From a checkpoint of a small transformer trained on Wikipedia: 69.6M parameters, a variant of Adam for these matrices.
Each number is 500 + 40 x the weight over the matrix's rms, rounded and kept within 0 to 999. Layers, rows and columns count from 0. Numbers have three digits each.

# layer 5 MLP up, 2560x640, rms 0.0253, rows 1298-1341, columns 480-639
502543527522497558438451498517478590452417558489530523529575509507500529507501413438531449433495544439502534438525480476412544469503436419596514498514443469434446477472621478451517521427491471533472546489565456430521489506524466450483495542447525571496538566493550588500444485515507474413500475406526575530520425541492575530502552464630590513536448504411489542438477513503513547458510490432455446510513578511449469479502483506427416480466562475570336498495513452547543457458527528
553513481477527508505487596524477524507520546551423559613403500457474521468505505468492434533491514563517447417562472494538575510539529514509515553482477487467552440470514541568549533462501561471485507456554526472548490476462520538566537586430471518528466460546498449449496528467537471430558517510611488460529569533487500451556514502538568488495481501499550492473474466493563472557445469520521519512543514495517499585549549451530504499486509559571450401472485469422536424572513517
475536528490499569527491460504448477476523494553512413496493482462473591508507437570476509402469476547509529522474489496497530528503392519462510528504463495484484557498489480491538498465537561394493490525559540524525583501436528502475470488427491482541491479525521540518528478515526480472461454433462537511496531460472579549494477512547521497550490480469432474481510562511537567494454539467506492472491498483505547523454580468471426498466547559505473478570504473503492462555445536
530475422481549545512462496506533504509487540548465570473539396492605440471527408437506430485474500535475588516554533460495554527439481464506520488464532487427559447446577414534510436555461492483528515466527469467501530485494429487439473490487508547526533457511526517521436555528392558454475491481504478420523443520510523524514554416480548590529513457377518547504464490462499511475543467461509483484463462530502523531529600395546505498575443496505467519495502499444483482604527500
451542513453536578603487513462523507517452507504513478555447482494560568534505452488528502460487542521601448473471486533474498561512441512436472542502475526482565462436519465493373484464550589528417497484509471498500514510450409452508559427497500477546509522495490469510421487520429503491475551453547490446531503547509541524530556481502547527502516514463528497456457518529502511515499425485495553432497497489517528571554510455499508576518552577467506500502468483532515469556520559
460539512537505503474521530419518479372446490461565559513476494463537492477527520435521522480547568489516518479472465470531527480534482450503436509491512553513454516490475520552491493480528410459491559462432475537481464455496570499527454501498497524539525452477503533468456504447484537481535543570474522418493519401525503522507457535486528560560487463512518457502459468531503475552532545515504492489483480522554542557473526454498467568555511504491515532487555521496557530490521499
536533510520522558469508496519559454496516409547574569512508461466482537515471440555471472565491447447495471509474479528506528543418510499412510484462433476453482506564474534517461504510569521501500532550506517517542459527543479524551580526487439488503494463529539546589505482482536489533462522459512482520494476533585494534514535541487446513524540539469432477485522462491520552472460516531460485447480437447488522536488487519497481471546526529414506465550460504467498501515524489
437581500507584520442439513482507578412478418527542476500385570474526471515462427516558467521479388525484469467558438506400529514555515463434543438510459509469484526506490555573531498473505492525509448526494548560468510501544526517470509495477476551547511529494463530477444443450479444462569481467486473518515463559475535460468474545514492483515529491496529423558524468515347565485481516525540530481474528569479492471434461448553515515567503476400457488503471418510552442569487517
476503477519474548492496477491477484519456490461474596473505519516550515443569460484489464481515441568575497478507548512516486530461536488570536484515546486457514457527478446484529446591537551483516438428520418496501523487431564478494427545450438531564533522516541562487432535511536443451501472487496496513538455460469514522462496466453459517466415532500446548494481488514489515517451414473558502513537510502471507524519543444548455522457493482496490546534477484466517497494510464
475510533511560566546504502436459530556517531430425525506459483491477621531596480438529521530509512469497544538463481481544488542499526511564514596507474476523512501517456522523500540552507456424514439486505490436479506513476541532468465502485488530502546442552479499485448500470571530534543513485521477514515469439468504450543476474495444517474552443442556449499533476497529466517457561454543503502452483538505568526514453471521497507527484566536472478435502570464469509461540517
504543440554504518419504510464455537507484503517466531494481582526505512452579513457490497444469472548512496509538495542464576554472488493537467502515494528506451504563468552492503506472544487513476472455474505519488523522479448518482471487497402533472496479515579492521452526449452457485476442410512557511533511497505482491529447469543515557513530463519535510496548538526514511476543455486478533480457528465470412535503566528603486462521465473512556529429529509548545580482489508
486527482524541488523476485507423488435464525448453491549537433486495476497563492505465482453483613502483467537503481516491479603483578423487582411484479634506547539535510455492498508448568545500471463492543452485484440556505503556550529532453441431485471519591463497543400540484437426458492476514438541516559477498545569546509502474511557527490460538461506357470474447564541503593437536429532524448562544567581615456509519401470436574467416417493517444522479383445462484501575467
467532457496513504427445427522475490537516461507455552470561505448508514546565529498514505407444536534477526432520466534484565498491590532541534508501522520501486518536471547431467496498472563483508473481494519478475469467456555490485512458498474501503464502466519477472575565466491534473553477524536494525580552426481525574531526523447522515522440527484467609492495503517549510531501514494511491549461472438556438480438483503465510494458457496512477500431439519486496513493518458
505512476463500529482382485541523496451560470518504493506477503452601530438525438454505541471518499541475472545583513494475520464519499508503429499431533523433493499441471551524476484562483495504563459465518525555494485460535467358470541507437502482514515442499481560470462517459559508401560341577489527526445530564514466562461535609525534485510554512513514433480496463547554585450534499537542510449498408514547525462460448453494476505466545430550464433501488481547467498565474420
501504508498492532504542563497420533425491485471493566488512418476549478545518445490544480537481514425435518542490499502531502485446505486467523534440451535430510416569540454513486468484455392489582463497502445485493568412456526473502541452444445549517509555545492493589487446502501630455520489453447533479491554469525483538550508553488499496477441475426428492479503508451533516540448468465544438516477602507532535488533539477545416478480475570491631550539444471516500545563564504
442493536495480491520473533505468474494445472514505511445527539503544499518510465503534545552495428505453518533520526532470483534462473509434542581487486561506539525509531466528514448612476524600514521459502449507517513530419467553576495527529516486522556493532476471529513493476606466505443452527504496515490513505555507512528529450423499475514458422511463482522571477489469481529487403505508431470542518524517449515544556516648514542523488521482457507471555503447491546521480574
478559535495544484447511499450515490460598462499534462544486506510518533450547513506509523572574455464456483513474434560523503525542413451462539442495491477496500511548482511472439530442505512468497424441533468476513536499479466599431492465510490586480554504532515467512488501541516438467530515544455524491477467487484586550569512465532443521467471540378452521458496519458428491494472510462469536462485520492600450468466421500529505496528501388537497475470548470511501575525498593
525534495497543464427448496588489486477580488458520528498522513521439457446517533511510492516463492525425511462564471492488473499432535541525541573509468578473536443527475498463448464444494469483490468481514584490426566498517487538453518462470518463510527535505518529510431510414500495510496453474545535461465541484496505545468491544488435527541461551523466449451513432469457537502509544424472539551532453417470483479502479452513465533534509480510448450492496532494464532509528555
480546455451510545499480513572498508531514495495511503588494528467549516491500524477527488523441548541534495532472538516502554515580500550505525488496500443538533543502471440538484525534501526403536500529508523453490458529442523512499507456456552467490516489543578426571512438440450531510520483456540480504644467477494491530460460541496540519524419428456522526458470487502467544582503528522586491419345560511442519513463547463463425511481404497464513489525487498516549467538457514
444535505499491437473522496449535494502487477523486453507538487490492487472513535477525503474506516490442590486515548489470560509508549470509496464511454452478522492504500493486517584486545511496475554519497470522557490453499514513547507516489444513499551512538493448446464499499505514509566488496495529482487535502504496466525454495441514530521464543543496497513471532482494479465469592510564453440491558532532536524523476480490496490491515548487498542536500488525526446510514469
479531550525465445521504444406431524469558568438493539466486493514538542463579453532479508481561561466567492531540467473489510517487457435487578458439525604591514499524521458511461515530436507514479399479518468528430495501549510519481503545424472526488606557505446495445529462584482480424622493522492556427492474518451446445517529506417507497520467412521476594505517551458495560510435508537484457546433577503506502583522410479457515518515477502516427486504522412444497506458504592
463514541518512496475520493476439494504458498467448502512532526471528517455603438451481472461408472554544506500569468513461484510448523492490555500426453492507531476551449493504486569577508490501518531419505475521523495449600483505565462567523478494544510461487505483529493557464517447555584471435427486508505503577472499444503558494450509535483509545495496600498511484451460537405517528520529422451501565561572502548519469532548482515476518522562508469381515565488507441428515517
506539507574547532511516574447514496480544469385457477497492488522504537489539485513417477489472465476514435558502517502482589480418536493610532499473514458470492525483517488501450500523511569537496504517486496479514536526518480513530526535462523526523557500505577517473454465489523482486463532409497477500548489543497511528472473510473484490542536544500472540495542505532434531466551505521500496525472452538553519589554502444525486541490549567535609493520562515427539521506495492
420622501431539566478466486541564567503516553548559443480486499497430484505490490490489501436558512405516494522537494526481516566481521488552451521467430413519561504515502502524548521462498524456453482461607496406569494440479490533477463570553460576508519498537557486521463537509531536451479437537540428457591531437560543551474538548547417575538457473420515455466521510496499488460463500417478422491499473512465461511480535444564462504546518544518554453532509513595527496620479468
540521504544566541496522566442428450498599452588539529496480527454502519481448465468555457496513448475537446524472516502435551540446550473505553536519414539483523498446581529534501576413472535536524466441514491484458545471523597508499495410508485550460438502484523453492475480461421505485458455460551540506584497605470456514502547524489491527508468480403433393548546519535506529549503515547529455516455509469505479459523547435503453449506492469483512472441514446438481509542484457
533527434527496528544456497512555478549499505453430515559525450476445486523576474507544508450449432497528489496514532510481483540425531490500475511407523518481550492528561564488484557535528546531483547460507464516471448467513552483485569482467465551467413521494486534524409503451501487461550473454481511535562507480458493522548560427454472475475442541494508474504460534540450531581468465524489529453491513559474524490452475468513502527510589426427477488410564448492460440521546472
486484409448584480462496546560481498478511479477582520460490436418544529509468542524494537448493493528472488513534470451512505518431545488540490542530538536592484461458489499499525503517502493454532434525510509484488517513550539496521548503467552470494499502498541447476500541558477480483483403484522540529426580511495545443479521472484509499513501478560516466492530499430506531465484446480574508522533539490469513493549569513470545520468577516540476449458458505468456509543532460
515490512520525557501507541472479484549409553460513444458412431544483564416487481532508490456517548453455507538483560472432443524503466494508481426486486461480567570494493511537533531536512491471488461475536546493511537548473495517513477537528505542472515522523517439505458456438471528494447453483479518486546541453514501512495553488533458586511537501445463508477495528461498575523516505482487477499442422520485500476502527494537479569578464550462470448522436446549531519537524579
474430492561527514490490568472476460498474486479488470430528488538548539500514505488550520448454465438489490470479529583478486487522512510433536500485485473511459472591547431524527520467537463513503540462550506504466532500502519604489444497508518565508474489557499544466495513525519477530527525537440486489526512547581487451497478492493460548533548477507453505504493531430474524472540515527472430443483544536576478507482515471487457495490473548517495525478443511527533506510567452
507511508544504485501523504467504507486539464540464507458495484560459518465506468492506437515513483478534550495540515551490492529497499458481507458507470453527474520525560521496506486467534502485546480460462453562507458480473438470526532556503510453514583478544517491512481477521494525500484532535431509486492533500534459486464488540533479520521485481442517491476479531428485499489511541524526454454481458520470598562524519477488524491501476450459486514533505532476528491470500534
487594463456522564471534454511497513480488447522510526570490487554488537486510480524559532412515450464462508497452540534442459490513580473431464463533539538513476543517508535589449473559429500449474448463536473456498513545473440436495507533479488447550549440571481542534485535488512573483528462533474504528506518466505514520529499522625540557539522529496499473529438523490419517493552429467520500482503525457533556548540594503567532432493526477512489518506529497483527541529507550
455540495478531554399563507479481548476462488465523470490475547466445525483488541506514472505495510442486505530504556460499463540501475549521500535403468455425476522509500499494489457453492471521460570490460489430554572476515484491504435474445458550523552526512481446505489541493452464496523468532527551545510523525514492475551507533512513610506452526443461464482510500485441499499417465477466498434484462524524489539479581480514400471536444553416512512520525506506511458548566532
494476445504472500528536490556512534478497470500494540534513488532582457530531476462448566560485501528481474478531433429476496605505596428588472546477500510505525518445562497550503544486519501515452502427457489449467591519422563466615529512488485533576533505504499592523491514501489509476521482532413435513465564482534450458521530523448459481508533442510480529529429362485514562486514435514512498463516455503556431523523519490508540481447490450472527466582484487529523453511463509
463489520556546432593475532489501475515500426514521456499484498466511559539591532492538483418501533474521497515549513570468536486493474467451486544459489589505475489488497508475465536486451517500471547526478481473547507518553465421510450435516500464501543504553474530469561465545471510408498414509557550486517503460548509536507519559456523543484463525505533478531490411485481478498499551429558430497456497481516505545545423553524506534518531443440486537503461480528529546534486482
459578420482482439479443531455513609525502549494482521500438478529581536477512441455507453571471507384535475419573504573394506531511611497497498552514566501569515432490478522478542520457528480426518496492441451509631488539507484470490549522526424478504508538531582461531474486472561460494441484480522527458440473440540492501488516542523490540475483569545562557475496489482419552513429487551499461517506552508586526481583486477464468501516539572530593440486525546519437465502509515
476483513544568544469530513546465545484469472494510497450508484426428494533530448398553441497474510468498478433491477445472459483542500429432533483541475557484496469499524523482542537476479482432516439459485441459494502489505438559474583427506496544547506505491522532519429491526454472468472523515514501485516512590508510554534521462474515471510456534517510479466478560510452511536524483502475447525540534565506458496502499532494449460489484481558519465478551474515502559489503496
512541521530529501458463402516524458412576417514533462553422467455544538535482496486507531513435577533496499518540425503501591512490579494508562525415535492545502470514476432477452447506549529525412435435513436507478506518534484500527434468549590460466534497543472547528471537501582455438473524458473456462528504508430549502538498611521522491468434574504587494482496510490557550483415409441478503494530581557525533483453521546500505546478466484516451448492533472512438476528494577
437492454448619567507557488516553546497493541477457470487472529504523535467429428499522479470505468480460490529562489544521476531537458489471493512435520540525448504493492450545452470505573532485479487522524537494585444535512467498484474496531515519546461537500529424458520462425491546484500459437456577450514483546523465538523511542514533547534489452504484484560447543484521533474487546500563462455495459427604436545411473450472512543444488604449477483468554537509451551543532540
482551497485522532510558463525450490509474499489416541527550517529509551522535499545532510471506535441464473516525507536541448534402493463433498468536429481400523525560435436544442500514526528514484480424452576419527430531468440488502514451507509524539545473507463439463550430410443503482549456537474551438581552460513508487568513402475503490558587469497515593547509406513479506448536470504552464472498511516497464533423554461552503513530504535447526438470439483421535531466562532
466560549446485538515546489493503514551456563582474511461446439447475497488481362464510454531455491513486539424488514499489497478483424475558531465438472474445577586497454438482422549503576569531594479527460551478520517438511519417464502524505446553469506546534560481453519457503434549486523424402503558521544472408467496520504480505521609588534532479470476498512438536491435543539491450534489442465444491496465468572469436537504435510589453496446487514566504501592510490553500508
465503470517497570489458546474481500552479542487388542497569541497513471529532392500479474476455580521454425463482512560473556487461493382579492475499506464529478429574484535534568522508524593503490514544447500448491501478487534499511427428565489600569456458539467509529461484549459575490484442528507482431493518456528528565545562601478518522483545451515540544508450537474451566561494467439467469490489391469505440502494540515536483461515421517522512542495526521519494473548468536
491527519543556510513505516544479516481576504543477500454506463495455545452463469503450477493488432471567550479545512508501496507485504484570478497480435489533533458561481427464532460503546492548460467499529567528446455549499466482465527547399447523469479535511538520560477567473465516504466498490530500463487434461456551482540471534565521518478507476478527456529494483474531521511424576453483547471470474499478585531575581489487505489511464482428482449561538438505556442457427552
569502425456555529507483518507526431507419530560557514588503433451464426434496564519432559508490573510409492545558501453509551502518575457506557518498439536510542526540515488533536512601534476502442518607467518525493478528475516459504540443456458506493496434504539518508544460450517519490560587496507542473513547467439502470446551509505480441466589514559486460433465488498514524510416420380524400395471505498495476503494544426527483531624500477411490470522466444423515442536605421
453525475526532506475610498507477466478520496475454481461461478512500506503463524498532461536530483495466555535542498591476550538461531530514532483467544446545554492529512527534511466488548508437521458477550487494508465448484553534545535613545539494557506468552461521493404493498517496468562495471438519451527504539445502496471492480513483473529476514530549492453512523465487519459506555544438506442481477532505500511509555514484489477536397478527506480543481503429475574495541585
# layer 5 MLP down (transposed), 2560x640, rms 0.0222, rows 1298-1341, columns 480-639
495504548526504513410475517462536525423492570499525443489474566592510503529428457518452436446465547477475525585480512496515476415451479511482589541550628498547430417443443469494573519505426554456481458586506487516520442511498534491515489469453514550586483474557481544418482465463477589447424600464511567433527536521510456563416512493543526495496534463448544438467588435594513490445493509487437455477463394542500405491526524494476511541486603450539550451504469482479475514533503542
486497500554540517500524485449535583548528402490467517507573454476422502578505536455531485506419501458478414474442538509591441548460484527542467390438502482505555485555490608495537481511492564433503531512584517457508502545524517570510552482460536558468484524497515548470537508518478406567569495554529538479441545507490464529540533445481508407519478589494491445454464524454541513486442468582486552498561544513503498482539502520458471563479439560574485512453479532474470536473508494
491422454552496516487574507545447585522514506486486556531497490506555510449474496474534481589469463489484442485511530514566471509508515461542470516498509436525579524424492585508474505514503477499521538460511494541500541485572521501506554475507496456502467460409490509509539535463495514530502521554488483474452474514511490461534566511460521519536481483513494495466474477405483505512544501520515528577559431519485512472490490437444470456537510479514546516535475532553491524470506490
517458465514418576540531560497459551416545466536532481466533518404591482562460518523440471436526466558486484513516588514448606533573515515417485402451470395478475469446578481536526467466529521573511436497513464492465504501467453519485438497550538554481461420470500547528494576489464554469519558509483471488547496604452545451544461503480425508529507531482495448556545498505464581541529487555546516521549508485521520471499534454526502500488459415516516523398527547534526445477512489
525470438480559446414478482485533549581519482472541524568521521509389580407509413412495496551537540513488478535571454469513578491512540456488531514548404483525528489543451600466431541413537521547556597483551518471499575505461478499539500419520503526479527536548504462466498482572494451471547532506544517518499598482411437509449495386475486497488563438439545498505514497499473512479499478525534535534519502486463465523537438528544465501453535457528621554468451494496457506533453435
468492510503507483516517470528475517534547495486452443509544524546412519526479458494470445546467431481495441491518511497416512543487475557488539419549540509479533535518509515472538499500459501515446483536559528449550507507530493510514589524489517473405459587510549459550503535497502438521511517499452435558531452521515518527524578509529508436457458495494514529544564501535515519498468527500483535457556504464416483488470483532519462429499469507446498532505425400473540465471480504
489518458454508499599430461453471507458518465466532545502477494495509513450462513485537566500505523552460479555520520516543403535477469512492449514545523469523483505553521540553544549480412510462528501485563466490484517524477454536528487532530507525469491593411522513465490495511446485468477490525494533532528499511529509433529571482417554451460420476470536496459489510474442434550499488497517483481494490522542449473494494446454471444513541596509544458524497482513460473457468439
486505436454535532445505523517460488493478551600513552523444474518518477463489541507523491434464448554505508560481420428572520591465455581533513498438546526474462576436473421511492560420500510532560497536491572470464476557467378541436519458465509584506433556513490484501515527445533513534482553473490445477491519551475514542487476498548492454558475407485500442456457473479553623449561454523514493599518550555502550514475471416501481519554566489492525527504435494500459524468408535
555568516458507483426475498492432509507468476530534505498554503469432385470537468541508539553536459533474590531495546582490512455543515488493510530522505541494541504479527528455438469484496528464521516495500524532474485526484556504434446527527500563478532539561541538540529448509524478580448489449569504503520466471492461539519462501439479501530557485500490467422496504486466541499484448533510486408547482440477562516461494545500484522472488496413502529474590438485427455476499512
521472533461500467543537506534494493493526517540545502533539467484476461518437458545523451495443552486489528561549481500496482524481465504495439461525499534426519472538493462456524546510499496558435542549485465555494444457532465487517482452519439529503486478518440555550500508499508508475500428513486499486487589510456477508471553555454464534445442543486466473513469529555585511507473469523442501466484456590505453551501491541467513512469430516426531498506429464485501565488484488
535540468538497478482530478498469473485512523463549454575547550467509589469508520566532556515483534488539483521483542497464415525519438544480434405487485507472481494549454499468473482530475558432476464523483538507475455493546440491498486506470543414468414532497578527491509479554545472555422449507518493480503491564477555485495473513548470451502528469477425501505555437532558534540533495529418478504469497510536536480519552555464427494476480537524421416530467426472470573445469428
648473519520533467505522407500487525498519481582574477525505523505528481455499549442457460484492571521521548511482493523538494481500506509517459503522472511490509521495419522473449462483492529536528412545560514486503508523563425518480526459505482499469485548490517444516538504516465513475447508520519404537428482606438515554523456441515449434521480547577587417503530529448582524485515454524506547449542487472475457513477435481544490534455471537556500425471459435516449442455474508
500522500479510521510500554513404542455495486439473460515502487525531541422478454453497558538562490504507536411488526555443461502531542504530560449514476469479423441494546496504516548530443481521537475552524545561561520501517497551465540531510495522457529436539491532514469505514529500447516529508473557490471450562479432461502487505561545461524505489439497400471516487510532469513499522475537482515526514429506489533527455590543483525531497571547575464493532508484487481482563527
504574508519530451465551516448504562492553540507510456464405524481492567505535506477478492468385486431485519484516564456445515490486454560580473566522457502479535439458466542443428454543472411462598485438470518526505503456543555510596432544440541488539487447462502464544538461535556535501428451469492465512463464533546546469407449568546479532428505493492483428505514504566474543503517550503564503500502509495453544525479381493522411561414491538477464553532420426495437523531497465
544504498496569458506509546457481549458500452495453504519533466520461515482446463479466556438462441473584470505562549492464535443562535502528536490541505530594483535532540500440429437467540522494519581531419538501498538449520474496511545395461460556472486512530542467528483530569449523521499451556463538549479527426497564541497457541520464549505466541469516544614527548523486509497508474482491438441472460502456498547553453534408558585524468518480448503525457561474553498499472510
585510502463505520503501503497521437488521467413446452490482500482541512485472427536447564515446520511494441553539468495601484481486581431514533493554403512509489528545434565492527507419520542453520453530452520490424510557520429543461499520527506552550441516498549504540442414528462449612503533486505445510505519497501514552526451524507515504451505448532548490510508452489538513530518507460537488438492473444541555472522505494489553495559520477486484467524554494519485463561470529
508498462407538523549455525497457504455487471400585555455474557499505534478536539505495503493508490424490551481549500481522554494447467516492531484558493514467530481524495484525456495421431516596545429562475437500463540527483509478537413513399516460515576480500522526475476573521491437501484488520519484556431510545500488467490536498532543558565444476552471496526538491505491508558505522523555501559465476498447474549542477500459503570526538520543404519492469482464518499559480461
487516490473464435525480493527539512495523496452482501440536454489463526568441491543531500466557461504510522476503521524435487518500466435433581477460484465539463494418534491439482469477534512493461518442436446544532446477524523482513506453548543556559498470516528436461501508534515460450454487579549533495531472497478546537508528584510542586413436413433481496502467490481497488542463457547507462491456560533490618497480472557500510406509497553480484483514432408482477520470502488
531552561497459505571444460540530538501525558471533520508520514540410459510602496535570503465480487496445551523523514499506511498448484560513525456483423538447482482481484515556448477532515539548473493524491496478466444524486499541545502508552506485501513430537527464523531497537516510525534491424507486433446464546459465482481514497508521453498476515568500507525423470547521461460521499529531512539472527541536396512456561497474489506557596479424478500499516532478504484514528520
513510536459495519456478490537438530492467501460498532506486512455484577516483485479485506499535457478506446548456521508485447467509404520453533536447517500506449528469512518579468496502480489522527494429495498475432485567546536490486488511581505543510450480497505537523542504492553511499460518458481532573462481474493518503514553505537425428523521456479523538507531455455517518493545482480445533541521514542511477498434526456523426517503492521536516427478498523525510503483608471
572519476524488458469490548590527491537477505530430485499527551484471543495485498440538534534415512500480500450521519507454476526573445410541507457480491442471451457482545511410577496470473529419553455582487478526469479498593460502538445433499461463493512484506524475461424477469548475500503456514485490437621517509491437502445525520483463511527567509525478515496536447482544521510541560467508512442443520556485482507558443496552467498446571403508471449579453494425521531484420456
505463518518570484479500545535484536517517523534435517479508484466548595501481504429483504537496485509478434426513541426540569452492567490453554515440454483550500470512511483532475429491509478502536472516467540436472482489464499504496392454504538487516456547482563531600509486493450479490537442509538420475518461415510513501422476518527513517504486494516544518480480526493476568466525488449545562532523499538542540403491464516477519504503391530507544499491528484445511563507462505
585428465537498497524426435459418519564542488479459485443498510545479536497470518495534523444426471533472550498497526559537523564498452481467453478509468456474480445507461505508482475476556481479506484511539538529471426528543515492482474462514474503459534563493505511501531488565438412502503480490540497510550493508480497513498521420538519470510473444486582504497496499515575477577499492474474558565459515504428499504485521517500501411476483461518435526486512478493496537464431468
476590523419513471478529426432452466581522544524451489477468545473542482487477464504521448519492432529512505479497579534562458483474545527492514423467500471531516545509490500525519478464549501537541480523487530550490550450525456480505462553528515534530484515515464483508468491451464463496474467504522489513530518500522518502468507480491533502481555568495498533480503516517515538535503475520461516481508454498488483488464538472538487476489534555549528498524530482527582539571517497
472453416452557501454510472488517572520524498545465525514525468519531465488463506556423499494529540433481502479510615615467387538487468474524556487552544463505457482470505531628481454448543573504566474502501448368473488516516523523490500431509488542533550539620547515516494493394476540522427473520462441525504453449479473496469478587525478488463544485515431473513533517480395503538518563443513523548503449410524518585565528472548533468500518580485440497467424469435533436578487449
509424458459529522507526483503484447530469556481485476524446495493539492536428423495523487479477537447456443515511526510491506584533508447469551471589492551481474512550414554535475503518499543461511468456475458476595427489522417495497448481507583453513564512493529428466496506536536549521439468497486511523456532471496530453446442515512427535557527487514594446498454498548576462486490594546406558521497512536577487541578442513497367475543477489510485447542527452478453491552516496
477528522520401489490469476447518527528527514566496556534535514608489469510521494492464512438440481497496513487540498471491486552579527492434525440466459472518518565487467555543466513480495492531487484514510555515527510454531523504491507458557507476461425498526472530560506572505477489510517603467521518485535508531492470534494480487459457534537463476554491406513540565510421501509510464480466524477488486487523494513455539463560486462594454544465506487494498548491548440490535541
532539528462475523497488493523456506510466500514508505474487483542484458468482531500455525526482492504550490502483610546355490521545511503511490336476501508464488471523495517508529535528486498494505428491523518501482446492552483505480505517504542475504505522540485517505531502469525493505471492497489493501516440487451515520494488513490479441507493512505465507463533498484517510458492534493480522501542501533509508488505506508500537464522464470520452467494476528512481485470451539
540531489502488499539501455432477524568504494529546430435544535551504530471436480487441514533464577529484521527504483447625517521524527575445462437449488480488460473466433523472450453500500488483539451544490501541484488492533456421476474529518499496424522489469526472515545514534571564524491490491523456547477498503479448549495430500455515485498553502460515510488536550590471510578451521489519532487526419460485496521483493510544432467469559548506468478476527506486435492523467511
487489505466457548529492472534538521523477495471545510519529488521548475522497554447469526550503444484521502500453521532446550486505520469494447505468515553500528547499505483469443484504519455498484484479462523487491481537479480466457476480468472529481510543458443521487515504463525503494486500506529499487474561594443561513586498414425531495508494533460455514481545481508461455505521499474507539515478498470535521441502452494495464545528491503527447466498488494564454520478438478
542492628531553493479485529522502497470534572505466435477500511507460497469484499528477476533437504474499464557508491479525524489452498532588490520544512503494468502446533532451488498403486538498533525464524522528515399501508575504478419536464497587461499507482468541443549487498570463482459496549483531459474531553581492597499457435401466458556546484496480422461432521545474530466587541518497518500461584476439523452461522455501491558508471552426497556467464468481508526413441496
508532495455569526482501522494508504502480504498536514490474512482517496486479520496511489497484541507452483508525547540555437511487469530531517534464501524512549504529486487522502497501500484499465557463483483479503532500508510483503448501460472528494497500496506494467489521490486493493511459513497487545465534508508498516522503513503529526503481494465525490518501505501473530494438477478499507488495515494504525508523514482491466493499492522488499459534509481466496490518527505
480497474490480424473537501516525517465535547503562486558450506506508561430518469514501490532548561455470519451478484535574480490579548536522515503508431499521539541569502508447521490524468527479511524539457509489500536482532468455448474542460408498546489568532476501470467500515472505520496533465419512512483505508468491594553483527573453440496461521509491478562513559572578473451471472476534508520478485534541513508529539456515487509470498571515531480446499481462463490518519546
493458501482475473543432506450555477455382510490515505512551500497540482461567522515573507459456468456497529513537469521456457470420502486509437525441440503486538482510469490455483462433460576540532456427585534556544499482503499572481536468492499475492483557542536473544512549522494442432440493556551501490494546490479475516555448423569521507550566480493496555516497517452496458523516505499513540514520553493496478519498502518477377444497424447491552481462564544494453486543542555
476409444448487485497507527426432454545499438539453584430476509536513519526468541447495545475511539483544534488484493536534502476541432450481483514533509530519498428511536498449527540519498481439469487429529502547522458519491464479580540495486530559525485441439488410479516525440515495523555417479552488517569522471565439556507467578529405454548476550505512496501573502479495530494493522553492483489451490452589501507506519531472419475526536481408487522540444510577519455466483486
562525497470451468469508527509582427591493543488462485531509545498569519455514462520568518484542471520508501489495530475502511487507496531585434473450527503480508473466521546516437624503480571459469438490527491498461543403509399521502455494558492459484443482493493466489494482565506475558476505483632436514497519477540515541458479474482509445552524494472565488497497519491540593553479458445539519545476504491514500475528460457430488511476500469472541482481495519496515450483495547
503518505443510565451454503548508451564469481456520542488497469555480485478500423547497502560504504523540483555534477497528507488461482562487498479517517491490438507488463526524466446493503534508491500410510510480465462499522447503464535490504544480528504525479595481460555454540484457458497470503502476516608519602446470532460502495404527450498560452514496534407465440548543469507453508542420507522437443503495432544479476521540531469515503536493458492500545474500499518460415487
520441538463476520543541422466491541510524470473472468510567445526498447514469476466479490560490547533480506550468495534498472483497509548440522485453528527516500494519452555463501529485514528551515498444495475484483508508489474475503523538624487537483462457492512466532515487464474470482504552529543531512554499432512465493564475484474420496471562469454495444459495480488485454495483496450455443558536487489509523458530545488440512648528557515574472411500556579461484498480562468
488463423488515435518468489520531421440548515511540560506479458518471447529525445446448457566522532507442512512513462493539544436520605491547493459517509527516497495477588431490487464497509474519489491464458476494525496496445450520509484461487469506468441502510492524521506539452561526533507492561507469467451449511510410468536473470554537499464489580390484456481496540510508512538543499473425574494463521433536462405559508546493472540519487490491556499465514493460538497572516502
575481461444456533494520510482474482507510521534481502461523482517487438471478528487486420500508466532490544505443522529516538463505459527512475229457512521506536562485492453477494529458582518480533474506535503494410490427540465474457474552500527582506487455555530498475511563476509465518459500421528517515570464506519490590513482448436498515506443535502567522453463498516513557481528460513489511499486483507446520523437505551502511484536485494475458449458487528528524492562475488
485524526530413490465473477416538574534558508457536527514559433485486480510467502590488479434511509530402521545506485540488464557456571523530436459511544469434526496449487581570517431522463510490470483420498527524533470511452537501425569510451476446477427520548510473571552537512494488539484508516534554498548428566560498586467434538550492433546512564518517401499476494530529521496408509430432522532488483504484473457495468426490541434589504494526459480529472529524551515551551526
492422538553500519484493549504500464502460494503481497489471470475485520523502467558481525511439483434471511516486511500517504515541448488494459550516496478477481558429506458543552507515519518528445558519524455561467580518552484467488439492563474577506464476533522499469491542520547516545456558462450481524489491554505541473519529539527502481443477484452501462527488515487481471457551506509497470476513525485544442505512495482454463473513569407485490482487419510504475441533512448
539507507465524463512498509550542444510514479565518520505495472541453567542467514459413558569553446537465476435501509472491499443408499495428462522526520484400547527464596433431453468560562515499509446493511515536496497500516485487463536479492468456522462453534518538546507535475535447519483552485493551435526483523547476518488570466453524540556537433571551431516489526515480507441465410434541450481495479437471502560532506470433455455572554512478499495506533430504358505506511465
522467462519504455486473494510532575490518504526479524552570468478533522439452536496452423528504513494561430463541515473555477523513449460487481534505510515449425541449458470414498539495504505478533439550480470490498452504471503505498537459504513479477488517438508431533544483504455566577491538541550497516462457426460505532544472498534482469497518490488526441576495480535536424447551458441483479460500491490495440487491484421526490524488535497542498528527506425421503511455558520